config.yaml
d_mlp: 1344
rope_fraction: 1.0
warmup_steps: 200
Each number is 128 + 32 x the weight over its row's rms, rounded and kept within 0 to 255. Layers, rows and columns count from 0. Numbers have three digits each. The size before them is the row's rms in percent of the matrix's.

# layer 7 attention key, 512x512, rms 0.0572, rows 66-91, columns 256-383
077:132163142121090138130096099194102076148116181136089125136148081075117115187156139115095163156146099189157077181078147130083119104145083144143166147114148117148068120106140121175152120166188115102080089093101164093143133139087070083214125102148137149042080124116135120168141135150156115120110097084159126163111141095118184088123085087111124144027178100137118061116096122171178149150181
081:176090075165147113162167151121106148058116162114111114061140172083119179104139189172136079150151091122086161140132157190132069112140099143091093167143127105123101090103148106132107113087099186163118140132157122161166027193130082137132158084115145140138185069190114047137099082181142155112109146104117106210130139107122096108139134147132171102156157175141134054074103178134123171128143
084:152109087181180132129119118107123151092210097125146136151128168106114125123129168158188118090148119094120132089130139121141100166105135139095104140137125133171164176135165104165102126142090208088138150194169143128148069164128123154102160130143114162226199167142156116082029111134150083144120129124111060150151112160100133112057102166150110126183079132114143129133111139103127126173098
084:151134161092098097108102132153111170106180126101120117154105078160141161162151161111205152109111110174125144121184055145049129126125107113129137115072119147153125111144116116109121101198118191128145143125151138089086130123151083131169124115152116074073161162088185145128120136100112098125150148150132172123109112120064161156220171127175130113089167174114106102164146144100151092144148
093:078148100105096153122171130085084191147107110130127066123151096149156095166077131163133133118108153106094131147143163143151114057114122189151153219097070127142000129111169150146151127118149156138096151142122108095153156128126186124185155131087075104100160173166133090117126118100121082067127136136101151178112126175198103151176065148145138133119135095112117088134142149130115089113132
092:164148152055118110107145146137177070162144168094145098105158119103124118126083153206101177172124095138096089115164116174147161119165128157112109132102154151158095138141094109110128084143100116138068141154152130168113147113083154108101179182140169076118114169169105102124119095088206151139078178166077109108115101119099139159093158138090111150114160143115123142124120083171126092108159
092:129104148172136116121111098131111157114114139102162101173174145158128107126174132114155059148196101158088109144122166090138114132155148173136155147091107143127093081192123093116111194136126160072158097091111107144087071124127128103102118159058166104156120120151166178103150153144134117138188171146113102062129166089103113105042127080134120174083113163157126123064132135146110181114070
085:121150191129152141146147140102097091137120147089143126171129063099116119138111114118125107104132156115149103120088129112119073110123152121168131115170117092186133150169109092134113150109110101138185122146153194110096079063111115136150149215161114138123143131109130149130150115165096090167155155136129154106078150108132192141122076140107107143044074116090165161138143140108122077182118
090:124096173129145129143136107203122068100125135151148132102183164169119162126158106133128098123104142142149150110167155174090133212149134153188097112088126147147210147143100180142139092136127137180158137124114121091105092151127121132084098153139065154134142181138105078083079203171107106104178149113133076203109097171130140129167162113105101163131133128155142148148127150144135121157226
090:107166084103120110102148134159110116132128111114150180164092184140183085132128208196107146120120126157169123155148131133088152100107171119171112133177156173154150149088101126148100148085209115163098069162143125128130136089101114170196122066152158159114076064121106124161186117119123117083152110139103165103088148171134115107114118163135131059121138134107097149190155127095150157117152
101:160148164037139166082096154134166125123142113179134110122111120130104144096135096119104165155142136165047144164113105054135067153170116155133166131139162132110157083150100094092188144173119053158108114099166094125177105122088169074090102082171124141109167149156162103111138148183097090105109136116089110125134147153116150099098085079132079161127183094137160145142122115111111160117206
099:113093063118184113106119130090108117098163175162162126098115091146112147120127083052201118175174102179153125077063136110111179091141104095095150151116128098128118075159120097133129097121060072157083074107149101070107119100112114131138149179120122186042133122115123115121192248136108151136112099109104152081104087173120128081135143143066072164141124144154178053156191138120106084075123
102:130083083158090083152199206107121123107105139117170152131118115153130133117067186115124078131201140096138115146149118172170131147130078163178106131161083077191199127132113181087112131128163178090191120127154122147114189178094109103138109136145154161156155097089122180106158187100089117175122138128136194144134146131118168100136161097182112138155181121043120082106145136113166082079073
096:161125081163140152089140114097124092086159118193178131153148227147117164101149104097118117108121123145119168079146112153115082135158157142170106107155172170130093093155061124102136097132178136140088140130112116076158166187147087116153120126091151157094150141168122131113162145113218160135139159097134159140104167126098113125091162176101101109135144166093131137127208138139068116123122
104:118167111163112093134131103104202144128103177150168134094131142140129143113160170054160108139111228126136058126142138108127173136229095132170110147171142158111187113135092232098125162156115123175167099157113080133178190122158121152117132157186127132126127141131152038110106156112068139083121131108135092072114134138119159103121122162129131083129059164143092116193098091160126114146182
101:131168160139124131127136145153161136090087085180154114111101100089162051077152115172100135168125154131105134166141192085100082087136135117199154115173171146104080112088162125150153188166171137155082126152099199164150140134105098172124100170133148123138104198140112113173089109127144154180108208125129159126149183086146095151134214113114102112098161171133088182124083125148108140117084
097:211116140081169144153118136114120119109170116134090158202084139119076192072126073147107152156072109077170134149145156126166102112084082086154131132128099120143149144077180146135160086169134110135188122130140095114119150173109082143117085141199088111137144112070128133068014160112145118141129136135121077131128136133166127137124098102145098143079135130143108119109165077107115096194170
100:143103150144150128134125145119163152146072081139146121122132078132116164132126095117162117106196131107101136109122071185082099150122111155109046134101143149129140127170170147098125133136148104117115100147079140129111115103160131154131159162076130143113129120154134146107127113115135121146145087143101117149139113109144156134094101142160134166196130069165128089124092163161139078079043
102:133132087127179104132132107147115158106170141163110129158113169125114124076096122126144115167130148109129119112165188106112132135122118130085161126176165153115187100121135110148123147102073160161110164157084099126145144208153114118079137127085131106078133112160138143121151113168092132143069126097140156165127194155177162158142105118088064098105112121132076179122101151137113124141051
103:153143166177112129167103121116103075152093166162114108142163166129095114111117148101140128127087175106123138027096083171120109142135179111142162094120153063114150122126115142118124118142084169195131153136120111120199189118061138136139099115159118155096120107132141134202189074125159074131150090018113089124109138143149166140114106192044149114063089100068158133177143185130169125083189
106:085110097156091173157228150132118179082165099133130093140096047156158183136096069176097114102134114114171198093123092162135154131119142108193169118145125133129127184148142172127133114153098104115171192079135102166143127125110085157123219083139119148130178096107119147086145133085120139137144142140110116061140147105144126086087108120135161099093173138148095149061126133163161158143134
094:103104114073139139129170172132138097194151166096178123116167156162126158098145088131136077144149153115145144115149100156102104083162103129195147100117145103156102060128112192081132096136168120091132150068085147130111090142175108210170127124187134156147157112119122079117164141113125074123151092119113153095105133059140172136152114167195181135136138099146116133158149090121110152120148
105:145071101153175130140167174064123126082128074120150096136181128210103171123171146157093100110126119184112088153162195151175119106110112149108165114105075103163088155154137094106122182120074122151099147176124187174201171089176176136139112195168077106025135144164114120090055130079121098137122154105155140174177091109057115120111138134144089166121075103120142118093090149116098172086088
098:038179137144099070127063102217097100142128142059087179122130122136152191136138129168178146094143127117108128118138145119121123139121152064133109125117161195181123107139082127148157173176116136100101107087096096109095111080090143107152125111108110126132152101124151086167107131156123074158109118072115115179053161081120137122200142127105105115130135169197157097134112143046100093172112
099:120129070092103162104125116083131131099057122122117089141117135122066094161122107172123190134127127195105111138136183106116145147138092115186109182050111175065144112151168094170142090133134048134120094139109116154143141165147071132142101155122144179080124084135095139133122140154160120113108105131110192126115114055144105167062172162093144168116100117137079144117113128170110185145128
101:054145074108174173058109209044110141113169076160088129154199131086077104125144074182099128122177145142176093127111134170172105080106114141136183119114096107165182162115103190130114104079110196158088176105121102171152186171124096130166073091172122129126126143116104131132104089125086121118105139127169132175146200132151078107152136081147120112139120148089094112113079084093148180141126
# layer 7 attention query, 512x512, rms 0.0567, rows 67-91, columns 256-383
084:060120145127090155143143142172162143149091118161108140161163146168147075138073106137174128080064083117117075137138158198120106144153143188165138121123127123051041126145104142146101134177119146169137137120089137174140155176089158109134153077082100185192108106192123191165022134130139100108118144091151166149108116127138123106095112074181153133143207174149119174122067108128117123105147
086:192120130094107165076130115172155127113114179147120153126085153140135111108123122096100100103178115101142109057113079164105111127149154128136079088142143143097138146183125128164106165163173109179130139061079163154125109140120134107115134095119121109126157051119127153170105115091108144084186094164108122141119164149081118136098096104090148158158082145147137152123101121133173105203136
091:140127108165111068120123124166149092180135122149145108161118158124120123124124161093138127125161125126156138115166194031167131117131109108159125172088070147145106149098093170156149136117068131106125127123076100051151149191088116166122078111204105106109114135106170140115215109136114104082101158066121174146100117134157144062130098150072140110123079113107105122138127116151092140184157
090:117145095109128155088103098158139163087056088137124116170155098115124144145095151137062156160114063118118101147180105121112129139062111091136086146190097150118138120104133103123108110112118099137159099173159044126151119084148109089098189092148113084159162176067068061147130147097135105125139117133137157159125126086086159160101143101175108117136148155063133124124131112193117064118164
085:130172069076127133094149117142101114093066112174072152142140162121132070138119089136138136158143150182183166139113130074100156141163131126174167123119084111129179142108136112055161074148107096079142088119137134133127099159110113118205160102132123085057148116101162073120179111068139165121143147147147138159059060129126159153171105125128149161107151150091170114173118050129124121118135
098:162132117144136159136092124087128124056152107110176152163165082112181200096166115095108151119151146056113118074168190098114114132152151068142101055134118132166137122130108081172122131132143121118126068160147147188126116114173138136153063132121116192120155085116124132164131076124076165129135178086185139174113106129111193178160133119084086160154085099093106120115145122154197099077116
086:197154176116099117091135104126154135187105119033160179038075140147158163097042161148134138089096144140119104086108110096114117083118155114134061141146134073132177115129114141090143132104165087089165132161159099073117133163153104130110154198165153112097103150107097096107109161084125189141131084127074106146159159150061106119156110136117101159117166143124187159094123126113161129113084
087:142154170143164127089113129116086130167115110122127154063135069077108092116151083144081170134182093107136135214143096152117113140169123122109140167152154097204135079103120129121089060109129134134120128127104193100156109115141085128119161137127174116206119164092142166157138144130138103143121120095106100114077166125110157101115069115146080105121045157109120132096175044147095125145158
096:203106066145127127100186135102105092108167082128171071085119133112163120193105086111162135130170177117132137153084135173108165173140075161099160126075067091081130132124083099126104138114128141095139165136146079134124098142165125121100141134062179145102070147079089197088142083128122131146087128098149159105129149147115086133111146085152133151117083142157150166111150132154118110125085
096:089173076134150085150105163091128049121129121133187154157127133182178205128087173145132105143094139108121184104153100163104119096111130133081159099066170157126219100173063160117093100147146121147108123219159190128164127146056126149101141173143116103120167126106182110128109101116137136147169154127159068184164081164183146127201090073175062133106097114175143102091101123128159130154155
096:142193121097073147167144111091135166157132092147059131141125130136093156060132078134113124181164132101107084111200115159106096157115120180115144073165137161144104190124143152108133050100198130125092137195107167117134176153110138158112134109155150131192095138093172119143140115122108149108118129135110131070134091094125125130119181113091125141095137139124131145157134125134108090082124
098:134160139151111163164104077125148161124164100159174133174108122146188145067179126121043152137138149162085162142158142112116132099128155131099137118090135102163138121122133119119108114157113103149090107146072084174113131133136137071114161075205133183110093105091138179122128062162104076132078108122149135076099138121108108124136049144151082072172213123162112184056133083070112113084112
094:141089166093120117128168103131147114175147141134127122094147077096087127112104153134112161092110141126185155101114144136164117129128127152152126120100097123139122138141085145132137174123115128101139173113086117111121152130154097161145153135180126156150145108145185128138169150127127161094145125108193099123149063059100109090132148160149097139180120126145151179169137083137085141151158
093:095073111160108099115146102145106124148125147098127136094137072045175143143143057157090136087164137087193075171179222141140114129150133162099182145140139103122144106104113104134159159133200187114175079140079191154121115175115104117135124113154161139079149110157138108160082150140104115048102155102060083184104114161139162127117054103119142090138145116168042102144156133136105056155138
101:100143068114157151124106080180154148107139119148106113171155101165056164155166143144160149123135094142111098072129155089158116151140120126091137154106136093086135109093146118069134097157125141102206085131121090110188132150145110124108143155133083123057131173140140053108105166145121156090110125128159166108095198165100151117150082183126140141086107088041161127147075153134113126128150
094:064121097133146095130114133193166115149144108205111090148088122078156053157131065135052076159205146036125118136097129136139138123121084179167153157152149125123122073109145098096117159136144158088080143137137159147139077162199095126082141120110125074094150119132158072127115060116168091103118117123102077086096103102090175104126105115153107074203170153097144163071176085137200135078103
101:133124081115113084138111104142151123097153150105129122153125049117193119140097188164097175145170138168088079103170095120133072116110100151152095138118165137073138228096165170123141171115196104112116166171138125139141156141110092096128107121139146101143136165095051158119135100103114144121101137131156075109104131153133172157121076184143089155127163086169086119177160065133211079176107
097:132093134067146134154181124123118137180060168144132124180144102156148108128127185188111129158127127123171122137128184115183120137144084096122105087119126104159120084162118167105090107129135143058149159216128166100157164134108041099116207082116148158169104159125125114097112170140170193163046124166129096090166122126161132119132122109131149108135155110102136151100098161147131130106140
092:052152150077148135064134141125090055132123168145086125124087110090137166151166092173183124134147113065111070108142150185108106099069116107179178203161149133145153070138102185140080114151159094178118099131075088097111112159098117109100138155106161218123132096126173163098128144147097135111072190119172154122167098148140132149163125148209114138089169148123104143183128130179145150137103
101:122113120088155119090153092151112134164098085128146092117113138139129059077119138111133140153115126138114165192188102102127173116172108108158126133172098162126122154110170087102191100132152160132098120092129125141175097085132053156114094119135101136114142179189091109075135122158096171155123101149151190163125209138199137152133157067218133098123156085169147067126132168093064185162068
100:110077162100135148054120067119138172123165133167150172145092124132125145137176081145100090201139126123196078149160134160120154104128094119100101160132160157104082123066146137166093104133136122144113136100180143104153147142095045140174136179072110077144139093164136173109109117128060101135139124107093148131106164149134087109136193126130153161127127100087183126124131189058183103146154
108:121122080145143174132116159142101141110121137091104151149142167044140101124127138214098090118123133104066128113130108165115118122138164126166145102090180154144154062126074136087126094161137113119090136108107165136046132127066137143140107174095122151142073076131142136113096109136109143073119141174162094190130163141150089144174146199178123096161153172095101140107166100128110136132132
104:123083105136135163083094171078123133125128110111158163152111139188125168091105074139127133155139102084129172105157112117131097162107180112155098075127181158189144132060067078137135092107106133077073066119140114130133125104124172144135142120153185121110149097162083120135089163104085227094176057147095149207087112164094119131094125107072144132148168131118080151163156100146117139142137
095:116085136089133153114097101160104149136153142130131165118175076190133078108182156088193147152138113214141156160104126110126100079213164089190125106121069115149105135182118129126137122170166124206164095177154146128076126111099091195211159118108122130133182175196156093150162136130134151152137141101127163126117136123119190124098124156165160114069128157132113088102166137198146128116096
106:137123148195112111098098167125184143181128120171052097138125102149113059143156097147143141140133145101077150135147156113106110085200128150109118083122179137130150144081125120136135088126108100173070107081100085072135145186123113152123110115046196134107160098134155137173104129128153115141088029080125178170126079050104169162132129179136201161115122171127131148144127137121061149125157